Part of a small language model's weights.
Size: 21 layers, width 192, 6 heads of 32, 11M parameters.
Training: a variant of Adam for these matrices, 222M tokens, 6782 steps.
Each number is 500 + 40 x the weight over its row's rms, rounded and kept within 0 to 999. Layers, rows and columns count from 0. Numbers have three digits each. The size before them is the row's rms in percent of the matrix's.

# k: layer 5 attention key, 192x192, rms 0.0494, rows 141-191, columns 96-143
# q: layer 5 attention query, 192x192, rms 0.0485, rows 142-191, columns 96-143
# v: layer 5 attention value, 192x192, rms 0.0418, rows 128-191, columns 96-143
# o: layer 5 attention output (transposed), 192x192, rms 0.0386, rows 128-191, columns 96-143
# up: layer 5 MLP up, 768x192, rms 0.0345, rows 0-13, columns 96-143
# down: layer 5 MLP down (transposed), 768x192, rms 0.0297, rows 0-13, columns 96-143
k141 091:546504487531484559480405541495433495504505458570521571569560413529479484480452532418479543424562481583525521489506491478549462533464450532471500
q142 046:503528547456526519434411500491521528483464473494482461448544540476501506526500531478562500519496508505530489515447475504476568541536520549489539
k142 059:537476456555471519527529516544557529469489488520520467517380545500529541576537550494505524506474501497487455544396423483477449491504415532451495
q143 076:474493525472502510497472510486489495504489496483460442483511543329512524523610504525480506518460504425524431513540494457504546534480462501467509
k143 113:534541561461469474474469494530434448474567549482407488545506472516492555471487441526513464546563440526549478520495589470488487545473499523539463
q144 066:509489493537474525524495562472545557474453501462412505472577405517539493466503474501448473477509546447527536494483446565438554494515527524485493
k144 084:509550540613509454438488444501484512514486505511462488501450525500482516523527530483530501484523494479460493497462479553430559478541454447579424
q145 052:520478496492479522511485517393484524497496460448487503497602447543454478482431562462425499561488489492445524519532559509400528498456392553451560
k145 064:538459510526497468467536430479489515550484456607488512497430507510508515471461485491434538492504509521519459526435483496467526519516501547532452
q146 055:513447475523470530554529538492535512510433460469435532502552460529511503443462472466441477561499537462541535490439457565409551478509486517481509
k146 070:518581493544505434431510422481539510543493505510478457487459474482494500516499502479527497502527500489480490510487515539438546479542492478618441
q147 071:470476517477504503495483518487485488506496506500479457486518535326502527535595501512485497530468511458495427529566516476499530526506471533465516
k147 104:520543565459478478474487493518436447474566551479399472563520467512492568495492445524520463556550452514539478529490599464513471526472519536555471
q148 074:555525494474538476483493470489541515528521498517530447521491493650492500470445481477524508499541479562505510479459473507496506489542533498527503
k148 114:504448451569494541534492537495554529541437476566568555468499494522519444478459553464467546447468516511479521488502401541513529502527442488428572
q149 064:475492477574461490548545529526503533488454463460467619470520444482524496486492511456467481418454538527469624480449432550488508430525531528498492
k149 091:469530504471536445521589408494524510468517527454470436451481571480503533549556445552545472567482510448475470501522535561436519467519546446559463
q150 068:466483484527480448552477562422443520548487498510506568490529464446497465498500566478492552519443513539481503481616587517541463476447481511440501
k150 090:497514528409536457463505466500425495505497504546464447496518538482483530563489431485452485540482487509475477486452571439528487523494546495604452
q151 058:528539519459507504437464553544578533472500473479481429534529444524526476509459435507511478549509566477526512515399393495443545523549504506521516
k151 076:521521493599462533518497587511533491488512493518535487514447497495496483509512563488481544456511527533506500521503409503493486505486457478462524
q152 056:521520507445494462501500486488489525483516487491505470498474513518554438496468509574598500552509525534515508502568578444513420543472454482583499
k152 079:515442481520505514528471608504535472503435482545506509495554508500530446453483520487446530480485516533509532508489456443529504528523450519513583
q153 044:594463505490533476560571575467510494510528507517570559457624503538513496469489491493568533499468501563519480465529520498555527479467555480421470
k153 057:533566460559507510482527539481494516471518487515493439517605413500503532575475484462520441518532482548445520519453457467507518510540547624533525
q154 073:466474502477494519498478515507505466504510500478470424483500544327497518544612506531495507521462495420513421515519509468503542518503473511479524
k154 110:523544556462462493468473501529430440462583532484416497547503461535497550482484439517515478544564443549538485539499562448514470553480521535523463
q155 055:487469501473507565479423528496497473482519494513497345519497571449528519522569472478471514583504459462504385487555523438484494589466534483473476
k155 079:531510478549492541477378549479447509507496475563534547574544427494508502449474555466479549431553505547545514502486506464532472533470429565455490
q156 041:469525482429515511510342509431545547484477438452461449505531509488511498530456468530421531531501550505520519545559523478476511565453456537513540
k156 055:516460524500485449486452562520519495560489495580504491496428522471492477432488540480427619494526543548526458534495462467492453512466514457522498
q157 069:542491514518519511445489546518538472511579477558517324545464469552528507523527435499517510524544481500545391466464476497498541558510543461525457
k157 101:522509468598486579486441593500476500522480479567538559541542426513501466474484570458485555432529494538511503488520443500525516519503411540424535
q158 052:481522557497545488459498497534469460515576504520535486499491482531427501577492512493519488436498447514469471523446538470513513487541546454437460
k158 062:511434517499436571545496417515367483495571438473524531501520447524470537526489485515493532477533476482572509487449479449532472495532533538366550
q159 048:511468463494484476564535528470436500493471489481451523508644431552554464469509410510457519442497516517461479524585582466555453478487521474465557
k159 065:549479519556511480523457535485453471506491452537503521518484414507507528487495561494453544423503483577510511508486485424559494576508472523512500
v128 085:450518470469504478496541451468555493535456486516462519513508533487511518500503522500528496487523568453420513412477463514548509456471509508500521
o128 102:497487504490483480505498526483484532510498479515504652483517522369500454472522508480444512473449504481540542521497445486466537516468461529550522
v129 069:498605500560523481530480550511481528644496477481549496475452475498560546514493418474601519505507499490509489455561460559446508566496498433461483
o129 048:532394454504476520521521512513502472412576531479480536495510508470471464424520437514493501461442481489513531550487514492427472499476516493485531
v130 103:505449524463513561505435455470512494466524517576456491489524519524452513494467537576456486504495438533575493463475542422449521479550484543483503
o130 109:486539528513479520392531537564464469537475495456494516527497514533563482524477508430539496436565561518462541478525467516519519523460509541513472
v131 078:423588479470491478542525545537505541469481502375555510450428498473520525520500437488579485500474566466427501469479460539522489469464547523468487
o131 088:533428449475479468493512467491491521516540520582517558519514492431460473469549493533463549500452450491535497521558488484478555517495453482550519
v132 061:412456479424549450582508492507517593413506505470540480445513536507498502498514571521496499404508552488473503557474495484554503443515454566519436
o132 056:553513486490493491452506532496457521564527496548487593537512479444449474567501459509490555505462444449523463476574457491505563495513474520492502
v133 073:503523475493474422400544456578485437594456508570469516531546560492494488503548541526511506549581510521460455491577488558518473572460571491520522
o133 057:489513459455548559603504517455578559435488536433500462405494404553477553428410474522460502563465501538494523504464479505504519474551491485516515
v134 088:473528465423493514502539420427532484497490491566439508524521537466483509518507535529487449473557529468468528425527537493525515400513501527491517
o134 093:482501536476484484447492542556452530507470468511524657520482546425533457468506511470455496433442542505522587527485385485478526551444464501570504
v135 075:470547483490477461528467518579496416447497505443489501438516508511493494571517513417606528483523503447496468474489559518563481561457502576511566
o135 059:503452434473507495487525446508525534458512520515516518487490481545498541398464477551471530557440516562489554523538434547491518486466501435537474
v136 065:515553445505472513483593462493457485545492484524551499443506503488532522495506436491549531498458459506446489468474528547486514530511480383466560
o136 050:491500503479521506454463534576487486502509520454515513484511555427549456457463511479491514516426526491524539466476487490457515525436456519564498
v137 076:559482557506517543486460554484497475438546524513502489525482490519475533504511469434464474515574465591594475568496523513456516482510499534485497
o137 092:497506527515523476496501475529477495530514492489501297498482496622542510523483532543564499531523486497465445503498538484530482521476504450533466
v138 087:465618485524484508492560459591507452607479487424519506467474484488555537536503453493566487496548524483455485496496472558545516568458554450471542
o138 072:525428453467527510524493515497556543419577521512508476471519483508467472366490473517458522514419503505500577542474527514465508490492478485538522
v139 082:406485466414519457503479453456520556489488473468497510490505538458504520477483576547487489467458595431468529509505546460522481421500461558499472
o139 098:502518496499480528467516517480498509512484488555520743516501473395456464510531485466458524469483536494510549493532460523474530516495497504478516
v140 055:501477485524426500422462486466484509642531484594474496505558494508521459486531520545512505546486492520532482448588510469425534502533510426503591
o140 044:500539537516509534530462516493546466463437494408519471498475494494502529442476523489511461492567512536501499496448579516512447522489507514454484
v141 083:437523454459528440513547476477512552519459470474565508480471531479512494476489484506544548491455587448394523447507434502526491487506529453520464
o141 104:535471464495495504512488496462511500498515508551481583503507494379470454492559516512443524494469466456530468496517493505468549503495455520482530
v142 068:473423475450478568513497480433469521359447489469496490490490467518470552513506531431477523457470494510484472555398477460579471504474442558506611
o142 044:495523522574488407516456500526502520620509514526529494538527574513482479500533536497587545519484481493566476468565584531527530507497496466536460
v143 065:484468498489485436458438509533525488566504481493486500443539549511495457498520601584489506542468469494522500432521509463438452548478476502499516
o143 049:537559512537537565492464488472503500479434527427498495502481450505476528449428504512479491516559538578489490470489555510550538514507505534481489
v144 065:461512491430521452460484465470522533464444521415528526552532485479543496529526529501487420489548552494579490565496471532499467461486546496512487
o144 059:510484502500510485585494534496508525521550488562511438459518416545417524504494484520527573566505455489542423530506509525504517495527490481506496
v145 082:438452457375521482527450445499520579486493532496531500465446540494497529471467588602494503477455507487530533565486548416489494458488464591497488
o145 088:517531491511478552398534539494494495536474502532514750536518474434464474519514476451463518435505538528486553476569434546473549517484515520475508
v146 081:482512466483486467477581490454498546483496465506552502475498513473542506488519493461507521479442553446395505496501440496533480493485496438508518
o146 093:515493499474533494564444503451499496514499494530476532496487479422449507504539507541475517552468449463545417500493507485482516475508457532485520
v147 081:489437513486450454477539480491525497537500490612516505525501540489513451518511493471496496509464526416426514453503480450562534511513439474546464
o147 082:501559497472554518562477496440512498494424478447485601480499537429465547470487512519425480487518437506552492503456457477468497460544499530436551
v148 074:528388517504437544435478489493464499609510504630510499499509490522525429445500462501437498529436454465502502428476410493423514575504499468486529
o148 069:489563542528520539531473533457513455447431513395513512510494552448510533484471498475501428441582469540526492511418566477504475460512517559404539
v149 076:442550457437540473545556470525499533512515502492524507477447525497529523505476470526579532470471550469423519412519478519525494496512534394491512
o149 094:536452451493472485489508508488494503495514508528476578503523516399483438477557511514459533445437481478507478514536440505456544521461471540529511
v150 088:477374521490533592491482488409488550443474493523480486483516496497456535447495511557449478492396463544534498461493469470405511436532483454502459
o150 081:518554558540479490438446510538447448601507489492504510543510543476571455585512536420555513491620487448537465469482562495539492499450460554479484
v151 067:532503515456474497468450523500465435531501496562451513390561507515452555487503509508513531543522454527488485504486486450450450544534560529491495
o151 049:481476476535541608446514488515533485504468539482487469506498531507625462488484563463519514484555492473491525464519561513511518537466492497533498
v152 067:460562484484564499582493529522528512444495516434522495469426484478522499497501498454508470432564588487458505606503539563568500483461485583507470
o152 064:511434467477486469516534493479514541512574505589508490484527463550443512536541476545490553518470454460507488509534461493500496499524526441529511
v153 068:466431505464545474531402483496566494499480548468467474527492486502467571451469589527415454514529494567553502528505523499468478533490513564511420
o153 056:514521516524485544470535512491506489473500466534512435462516453587503490609499509454516502532569509491449492458473516524560490450511521484503507
v154 060:535498534565487527454493485468486493566536510525455521515524481486461493483491502536432516566509435545517476432560506459376496470503515407492495
o154 056:483530540527508512503465510511478479479451465482509422528489542509536485469504552472534444460569549536481482501439574519514440521492515528462500
v155 074:528426510554461564406508447463483454551522491587469495569527514498469489519503501482435487533472427513521488406517463473416531515496490486495533
o155 083:473548559523521499544450533517475480483431471416495438517492554529550521462466518445522444479558528521494510518425533497508435497521525527456497
v156 087:571512502527506546515460531483482495443536526519546492520490494534475571484495530478404476511507423591579472630535544532434486518513524516489528
o156 105:503512517508516484482520501529497493514518504481497308503489474631506496553470484528576500521523500512440441488506526495540480500496540475508468
v157 079:566551545561454563439466531504490463484544488501466494527550467532512486486493494498508482514545423527570497491483500506491477533487528477494508
o157 091:486487515493490491493500510566483476483525514453507351508490497597538528510457500483554479519512525529470509510475531491529475510469502507528466
v158 068:559478529521492585521460516512492458511509486473484489505513475527513499492495476486432455466550449579565486522476481520489533519480554504459584
o158 082:494480499545502485447504506548494488474540515481501324521494477581549483522486508486570508492513517494446494500505550497530465523486504498525449
v159 073:521434541552447504434463491564498492569495490531494514508544485501548370505507490513485522527484517471520501473505449504531534612476481440552475
o159 071:508529484493529544594480482415561485410464543432507494474489482521408588451471465530472433508528475542501485509423552497510464434573557544378548
q160 067:475543516463506480449492508465486476482468504488495489485491553478531519433583480503471483589548479461499509566556511483482568563463470506569536
k160 073:558528494534518532511512643487442492484468510496522527552515461606444549507512411495428497499543476545472528508465532517500467526459504528495500
q161 081:442476426556482484498483524544514483483522514377528446487496468449527459590485504485451537427485586467475512434484510464567398432466532476518438
k161 084:499496530464495495536463393542568487514573471503503439475448465414540464502477508471563519518462495482522474521575525498516508457463514519482538
q162 073:486510450562488514575472528478536489489522480465537508555489437516485463555417516446500519415450515551457543458487493512496389447488537489401532
k162 070:425481576455512493517494439504550518529513431494494496482455563370575450497533523545560484480476487467577452474537511491470511475502496457513521
q163 067:492553472508491521619501482444526455445517517449462483510548465558553473522456486427444514498504496541494517476547488501436493465468528477377486
k163 073:493457550499580522549434467514553504547530454491576452439424481483563443575536506530567574503517465461526465471511534476474484442478491452433552
q164 077:441479511485518515557514541483534501482498498476493517454540550400515529525492526495530493530436485471502503498538507496481508468457500506454480
k164 090:501465484487505521515535467564549475466523486469483454450471492388574473536516478474561517571463502483529509495544439435538494502506493481467509
q165 084:552494508499497482573502519475556503541526472548517585532508428511507452495415564463548488430488500540506564451492515508545410438544479521431526
k165 083:433452467484527498500522454487500520521456473494482511488479544347492433530515524538557489541460530428517481399443484518502575474582503436513475
q166 087:551473504512478473564513540518490511515459448587514624519534464531528448471400548504509479438429531501534576483495541505495424451520448525448469
k166 089:432498445490509473501507533462441485493448475472468521506543560368473452491534516540521462547436555463497515414477511523496585514586480447536478
q167 098:456481468491498481429516453506442490481487584382481335479463541463526524548596451512450510498540529469467419510529506482529489512463557468588494
k167 107:571522544513465503515447470540516505519556510515527521511496440642523546513475449440477555481533459574491504581547524511496438477406502568422504
q168 070:490505525483532518412478469521449494448485513533491465482503511475483548493537468521489465605544458459499437532459489521501590534490436508600485
k168 068:559522493547479471468538534503509491498488554514463518516558443570486543494447465482423452518553497544451533562477508496516477540421534549523524
q169 100:474475483506487442451496507527467481524476566419503366485459537450533501508599475543509526482522547453486441517526534502527467544432522515636490
k169 107:584516544497443491524438491541495474526552522525517532550534463634510552485454486469443523483518460590506496566552538491499454518431472568464526
q170 075:448497506491507457529474564525543475516480535440510434465496526350533518485558514516529536519468569457516443532512567481538465504442469571565493
k170 088:547507504450451513527493507585532473473541501511476471531520477492553491514498524478509481564480485525537531546552500442518436530453474522496531
q171 076:518525459561492521605503502452547480498540496493473516504536459526564473502444505416495467504475492522472534476557485502475457419473571487388508
k171 073:479451524505564511559477468504562509523484400493532492449433539424527448549550482482561533574473470418522462456515509509465516463499494435461565
q172 088:530520530467525478588526563496523493499495442607528642509546464539507519433413544534550513553463467560571539542525509520448529491509445554439501
k172 090:453498431445514515490540557486464522466463509487482481493544548413473453511522541532500460505438549487538523407462480472556513506581493439556480
q173 091:514500475533451459548499556509521499520463446515544566508478493459514480484437556525502540441422568526546566458483541475556419520529476509492461
k173 087:400493433469471484516488539486452498504502510483461522530551583375494453467503541525508456481421557473511502443507497505533585533553492443563465
q174 066:570520531542459509481466476462496486561495483584457603511463458559476446511469487468526462490559475533528571442450487514531498509602470481476533
k174 079:446463528525547481461531482470478503563418501504480578506444531441445436503487498559522454443494521441492468451437488533473603488574506474562488
q175 083:462494409606505514511445459469511525471478539464511522510530498496523496577432498456451512486456499510420544475525464503491465414476550424448488
k175 080:457495514540530482530480467505597502485512397479468504494491530424546481490570451471555454555508505452527471488552466506466517489511516477510520
q176 093:560523550472517555542502497483570492529557440580506589518504457528433492510419514449560490524484423519509519473422454502489524451550495509393526
k176 091:438466493514528510477542477505513527534437487502477490436438532354497445503512561540588480505501545397508494461446444503490535494600517434522490
q177 079:451496483454497467450555509541459506475483530448524411455511546472512534468574484561455544535515527461538453538532528493477541568474479533595484
k177 079:585534506467443501490477523510446490479562566520518471538538457625500561493458484472435535461511462623484527574552538474524428503420481566487494
q178 081:456492486476511518426506449508448515472509542454482401479486548482473534514589453502424488547558510449460440542541492493473550532453530517578503
k178 081:573525554522479490483497519489515493493522511506506502535494437641463562497484460452448507503537453600475530577522529491502424514405510585476513
q179 087:566513528463525548546547512491559498537552445586486574504480479555485507495426517444538459553494415522489487497489466513483541451530488510381536
k179 084:478491448510558517478528503469479511534459477494490501427444521374479432530484565527563527537490568443528514449437485485487532481616523447531491
q180 076:504483535463570500495602522500497483485480480528472509492489545514502530462539485513480464569546466442510452531513559487503550555475472574546564
k180 076:532528499493514486490531601460403498513465590492497516542532483565461498497454455474431530523470555570469550515462541482534507511478500555495511
q181 073:572501508568482515522441520462520559518465473600461617518523450562496434461410491453534441430498446520499592471463482590517494466568488464441487
k181 083:442445548508535478493533486463506459507441463496472541466492569402486477505545488568502389517494494399492471450447473534476616526584507434532481
q182 075:549528474541442475579487571480512514507405458576515618525493482501530504421431518533545512475434497553528562507489523513487462527533455516458487
k182 079:393509437474480508508502576460439493492465494487469542514560603389529473483541517581488461490454565459488501414482476497515577539562468397519433
q183 095:470478492510490440449498503518480471508476566414502373492462520458532486506610478530481525496539543457478436508518528488533462547432517527605485
k183 102:583517561485457484517450494527496485530540511531528542552503458650491531471458474477436526481529475578487505574529551515491449504425477565469542
q184 070:469519450604515466518441515533500496498576568425471473536474486472487488571476493497473506402509586527467512434478523484587388466492488470478484
k184 071:479451559422497491555484419505563514507525501489510471463453501419620450514496524498561515533472459501519491485523528501507509480416504491488548
q185 077:557481503506523549442511462468476534497505544539409465531478495571473493487494466457511423535569414476447446526496470537476546485486534464482531
k185 081:545514549542535498470508527483511492534466518484502527492490508599459541489488464487444492491574473511469506543460524535438506484477507558498546
q186 088:470479490480505499412533467510432524462495579442493368496483519485499530515590433510451497525565524460461427548553520486515515551457529493608505
k186 092:565530536522481504502482505517500494506533508509506516540508452647497559492455462454433516472546454603479525566513534514504428491409487573455505
q187 075:473477433518474515533489453519508508515531505451535517524507468488489489591451514501458551446439563524473532465478468477553443420514551440457442
k187 075:460510492531500496520492397505564520493551458484484465467488505419520453502498505481608513485469491451536476479536471524495503463537494498483496
q188 075:471499532482523527543529501493534495489508502507491560462537531460490556530489528488514508530433464488506498498513491492479525442504494479424492
k188 091:489468477489496537507524442562551493475502467472478458459466488394571469527525486485577519554489512479524497499537435444534477489543527463485500
q189 074:491481515492546478474475548492467482471398510476507529489509494476543554432564445545439473538541468508535492530535540495538543583474482519602468
k189 070:531549464522487488475539610467494514388481556519504518566556487598523565481560395473427439491480508557461520463445475508543503521481492503513422
q190 063:521497467593508484547502498448534463485525540472473486553526469517517463518431530428472467470479530504421518491538517484544411428474516482409535
k190 061:496431518452555483555475492495537505533449381542524509539496509418550459554478456482522482584461456501490501476528539500487517500465456501491612
q191 071:412524477454494515441459487526519520479544488455558448488481546468500560537500507496454554505478538514469495484468423475482537493509513483520464
k191 073:479557588504460524499466530483549511510563515518468493469471432568509517448471555507506512445485519556524485620579508476546437530429529534512485
v160 116:488618527517543486469571462426515544510441512486471483483486536506478617533532463522487533548511510462436488544513478512503490456496553552497527
o160 093:465447552463485454469487528558489504528536515482519271497482479403541470486553543509546509552484520480514469494532540500526515526437448475635479
v161 097:532528546438519495487524496486439588554486486514544487532454498500515542502475431478454455532480505500474496511470488519498569537476551445511483
o161 109:506491456467533575513505468510584495503543504500464489505546436470429427489584430508502458459530498444522499479449527497493460468537481526427541
v162 134:488444500562427533477488500612562388560560498568424516431445467508481459461517558543460545468527491505469494528487533541508489631507452511457482
o162 129:451541549534531476515541525425509508485425522448522578490555538531579579441453553512557526540492476535487538504506460511497541459495499491535491
v163 099:508556490475528482502588469422470564562489450481499472534459512493455554544503392481470473522507473493451481514481536496496530463473550513463584
o163 095:491466502435470508446477510568509495519546509484488398527499481377503418519627490488534493536507559432532507458509547496523491514473451464598490
v164 071:480415470536486461510492475500515433452468518417505502474546511462517509533524529517547493495503524548541510456528444495516509539510443481513455
o164 073:498512477536549470474445526403455495490495484566495492485434531535513517498451549517432518555485470473495473528513519477497494551470543514468488
v165 106:487510572433507416508471473428510473525528478436498511507580511491491573466513433515488400482501510535564493469476491464501529485531486545531439
o165 109:531512468482508574489511501459487512489473460564481437580456484549494412631475525493489550558452482518488462531498438476490507544518505478474513
v166 100:496413518521496505537530494514490425486520483390488506487536484508441508540504493477563484508475463539560515451473448448523445495511524486465501
o166 107:517484474572493431450433538481433498492475512532515514517442590468564497538512524504454537514506531476469494499548546508502519573460510479523457
v167 128:504516503528554473543462501445542380481498476468488494554538447503469501475491516540527481516555441494546496473461584503488468446512440592499517
o167 133:498519517500477475495522514459430501469457481490520485499462589536523505602427518470514568519417503544474534550511371510477510539449504479531510
v168 101:497596457530503545508533462504468605539454470521510494553465519507487514504482468473492526513469515480484500550560471496497488473500525485455535
o168 102:496437506448437483501530530629479482512540534487501518483549454420492514437563473514544452502540555488510525440491600504517508464499460465545517
v169 125:477456479514552541557507470515559512432415502419514494479484522494485498565523520491541529546487465492450514529507436450529420438481526517460527
o169 121:522452531568478400448418572512421523495549502505531468481472535464536504505484527500478505484472504472483506504555564516510509556467512482558476
v170 081:520457521473432474475410534574503466546497512502496512439503503481535467467516542478506434482484515531475504502461429500535520590508468492550388
o170 094:503522458564583570555500454413595493469487537514484533515531478574466517485475468541440508508527434493525468515477515486495499473558533531367527
v171 117:490588541560529507511503479439520477474468515509495512510515526493493615512523479545471536522509499485511497519525501523493517480525501566479509
o171 101:472477551438501454498531516514466513513514459523527313495468473517525475495473557478570511529452495517492511540481480489520507513434455483569500
v172 126:513596496501551459487491491486504530524492513611512498579448442511523455417467571534516487545567482470484493485474617587450449476486480479564502
o172 127:514487472505462533567553466547501492489477530399502527472575573498470546571481424482532538426416539534468500508488344515467472483478523533462538
v173 104:510587524484542492486584460417494568530475509499497489501475530509472615513519449521484531537510483462425504530506511558501507440473551532495550
o173 090:470461530462482466466489513572476500532527506464506308483508469372544465502575533483553503497494545474500475493517503495532501529454451494620494
v174 090:532484526537528497534599418486488463503473463452455505530496500513441495518509447546514509493542439502486487484537536471557468457534494476527596
o174 095:504518521470480491430475544552476520524482490471498479515487562425541493558500515494517546592443550451495487475506484505496513559455461473550497
v175 100:506576518470493439505561486460478557556503492510500500500474527497461569497498399546499514520495506484485476513486539596463544494493514498535499
o175 088:508506482469498551530496442512548471540501487490489411514524470407475501504575480507510491500546491471525467496485488491508484476521493518475526
v176 069:461595484533564575518487511464507572518477521531506493589517511500460480465469482497453533524469507458541507514554549500473518428514495530441558
o176 074:491480533371424420510572517605455497536552461509489496487491467502494481484523505478598448486517542511503550472494499499531521456478456461592497
v177 103:456506495552546599510510498564557470491489514486500509507454473497497405545503516471468605527512512499462499508486515496538495515522545510410526
o177 110:458471545495499366491479537474448497469530487518538503448482541502549569388469552502564462497480505461464572510532514501483489476494471485631493
v178 126:497562492486572453515508474474490614518435510555569495581449460512528495503460578484539464555519489469458498532454507514486450425455524443566477
o178 122:548431447546468528528510507576489506483526538431494506466569517469441495544539407503472491398448543498484476484519486509468446522498541526431562
v179 086:511399455476473463517464530522492453448519504441515501471546503485564461510528510475542481492462532540551510469520441456527541537490497454546436
o179 090:515528464562534532518418484441496490483472497581508543499452509546483518518469494513389483493534459519512454524499538475485482505558541527400495
v180 160:479503496496600542499517498473498580452456514499564498574498475510529449563477571461544536555486488473468521507483501471543438410475554495513484
o180 145:520441481556452408509453515570427511477542513487514494431487543479477536508508461498468467403467545509456499509551509517469450526499527524515519
v181 116:502585506553545525487569464442505500519487510490465491505463498515448569528508489529478568513538480477490496502537541534488481465511562518464555
o181 108:467454539468469436443508541550451504505514514483527399496486524412567483493528542461559520520472567491464533502510479502524515552410465475654479
v182 111:489557550507515508473390536519492564534458515540568505505465504489550521490506512457457504511465555490463497531498433537490531522489492523488453
o182 112:490471514476517505578531477476520492483549465549499427493524411575451515449478508527537451482511421525521490533467525491506457429552474518459524
v183 119:507401484543449551480574476496488329451634477446442497441594499508471467511518518522482553434514508529553500446524537438588535573516471492463513
o183 116:463578503489503449485450510477496491533393491550495542504416556499586589429508532520503523571512539531464480477529538508484500472512473523564438
v184 128:507497515501429462487418533556506470501521507530507514456545544489549517442516503547487489456494528493548490514501454534484540577518450528550443
o184 122:518547499479541588562543474424574496502495468534484497515510415603441510472424496517486486518520412534537484527449491493486494445562505529387522
v185 105:469442490454478550514533498504519567444444495463500497435503574488564541570518510455466457503436501503414501568534362417536462476481555470478507
o185 110:520457521577514468470413537517466533500544498526500457494487411471484442453531502515454440466520472481533485471541667488530497512551508492502478
v186 130:520416489434483454549521483485495484461468476392495493480538551488495568523524444490523457481448482527473507485478420438559524479473495525531497
o186 129:543520495547529543449411531450506518487510481546490455531465472482479417578511468518408502519518473466530448492496551499495484543531509527432510
v187 132:478458473433525528509465528482463621484495524463618490490460529505539473560492461424503514509427529511442508525490433455472540463481550483486475
o187 128:520463471536486489502459493529495503481544493550480520499492455475450482462559475537459429416556484495504472469532586493506456483554519518474509
v188 125:513548535522487448519423520471541404519537490506498510503519473492502530436514501526499474468536508505560486469472549536472530521526437547508494
o188 125:498543503464498555560562473449493492498453456504491487516495503578502518555422533485542550527451446563492497554454380493485512478505478502476515
v189 119:491520524511474511463416548539535472511499553573497521513496483499545463475506559496475520489527532490503485528462543556522503560495462575500455
o189 119:470526533487529504576556482437520497484495463501513493471531474597489563461435517518537493500487431551502528551474444503481484429521501521478527
v190 118:497476535478464466486404532508515410503548519509505524521549481495536496442502539517505475462508526498569495464463530518480537563495461543522452
o190 114:505546480503533539583538460414512497476454455544500511505494496615472524529424502501500513501495432573496495551462421503483483457543500532417522
v191 111:505428527520549518553596433568496502559487480486476488497424498512440490568485468519503543514454443484479499469509525482530500480498550432480601
o191 109:498484498499490446389471539537487497492502525452498534487516538394524472471553494471512491511548581433488523463495508514508507563464477483536484
up0 032:449512473593457524510485510510517526498464474537520540518508478541541471507489486511505463508553504550503507510518523551511443495496452445538470
down0 018:577457509478473561495608498466529508499526531535417474459445507513492457515425500504559501479531495484521489494460479492513547497506570461491501
up1 029:470492486578462481493489506557471432455533458459497576530433465543444495415420491469518486412551484528482575489444571505486414532459521539429506
down1 015:563467462459506488527553490430501465581484538553459455482513502508524379458485433505504484538518530533465487496449539572514491452488506463520587
up2 036:440518536531466514573458553465485467547519507563514546506507484509440434494475533474526520418527537492515523400459457522492470508528509489418481
down2 020:539524588515502458483499493479424541584416503503466475481463487492474493584484524584470505510516503478495458506529487548516548464474497491521581
up3 038:480502554595464544549471529517547486488548435476510562472434428505526490489443566460504483422537526602473512455450527500502443494522538440517513
down3 026:520413519514468481506515491486436506446537482542548519506461458586459480536510503546495424566540552492566427513492531518544535531511477411522501
up4 046:506546522504495425536498453529569510464544479508485538489483509490484536452479545474455454410490528528497554471489486522473484410577388500463472
down4 039:479462584498466488519444497452456482528538490506512457503560474543580445508452529491459469498525460567536488556542539480470507514531492581458502
up5 033:488508523458452489521464514527537428479553419518504549544489481525464470501503523504508515402505507541471588500512494513478455554503458523409520
down5 022:460552547474538544492489469446472532479549542469545445498453575493533514513487516545497504498509469543562483547547521469502436510471459522533478
up6 045:494558578520463442547491493500570500526517389529483558546485511468468491453526515521516503458516467475499536432442516520416499465546490485464502
down6 026:574494520558478480515509521469434494499422527540441464449444501520544524476513497520511498490535527573449452571545452521514516480450476469560513
up7 035:469530556459534468564441490516484466483524474461488557524531410502511534483410523415541491493536537523504543477481499556480427496523476484479539
down7 025:448536516520534500472427507587444474526501503477529549495434440453515477500476550484447455471519485533483519484528544527491547445484495491439531
up8 027:413519523457438521460499560422468526545492480551520585492505446433523489462479491432522490466492516452507551456465476463448527539470428555509438
down8 009:561482424534509524545534485452494565484477505538432527460517494493524430561441456551543505508562440549462474499528448558517477469536586495427528
up9 034:497449560423456468537396522522485504548508525455534589527518481471431501472458504460474495490450513494510564464448565435494511455528494511472444
down9 027:416527484569495525492476487516492563520433534500452512433482523443592560520532553548477528456458548462549425563561460522490527521510436450549480
up10 045:456467496560408466573516526624515516451500425511529557487555465494488542483426472479473529509460528486561479535512483515478495561563438510519469
down10 034:528488462455510475508432498409498446505462553442478590482519527506512455472518480480508482519509491516492499478490478481518530526484573458491512
up11 054:413472512500521481556507519500533477489541453527509532505518472489468438533508512478444525431447531517526561497540590485454370496492486526498515
down11 045:525514447357531458538437466587480482504537509579523464435497432504443515537477462520540510521517513509465509576468511490468484430501443523523560
up12 039:443537514567514492531469538536572487498577425525498537542507456482532508495446575530528432492532515513595580433460517528510466478525425517477467
down12 033:523502517527461512452579487488470455442476474557478539563529531442397509516542492532472480488478556461464427488534542507516512453564581485474470
up13 029:376486518541499509440487587507470545444555438496538559588495492526479491488494476453505484476538612468488632465449534489471472463483461494447487
down13 013:445520456554475528478459497466466522519483443542538444535486502451494535415475531550515527487580425584532456520537478559449551510568448518492504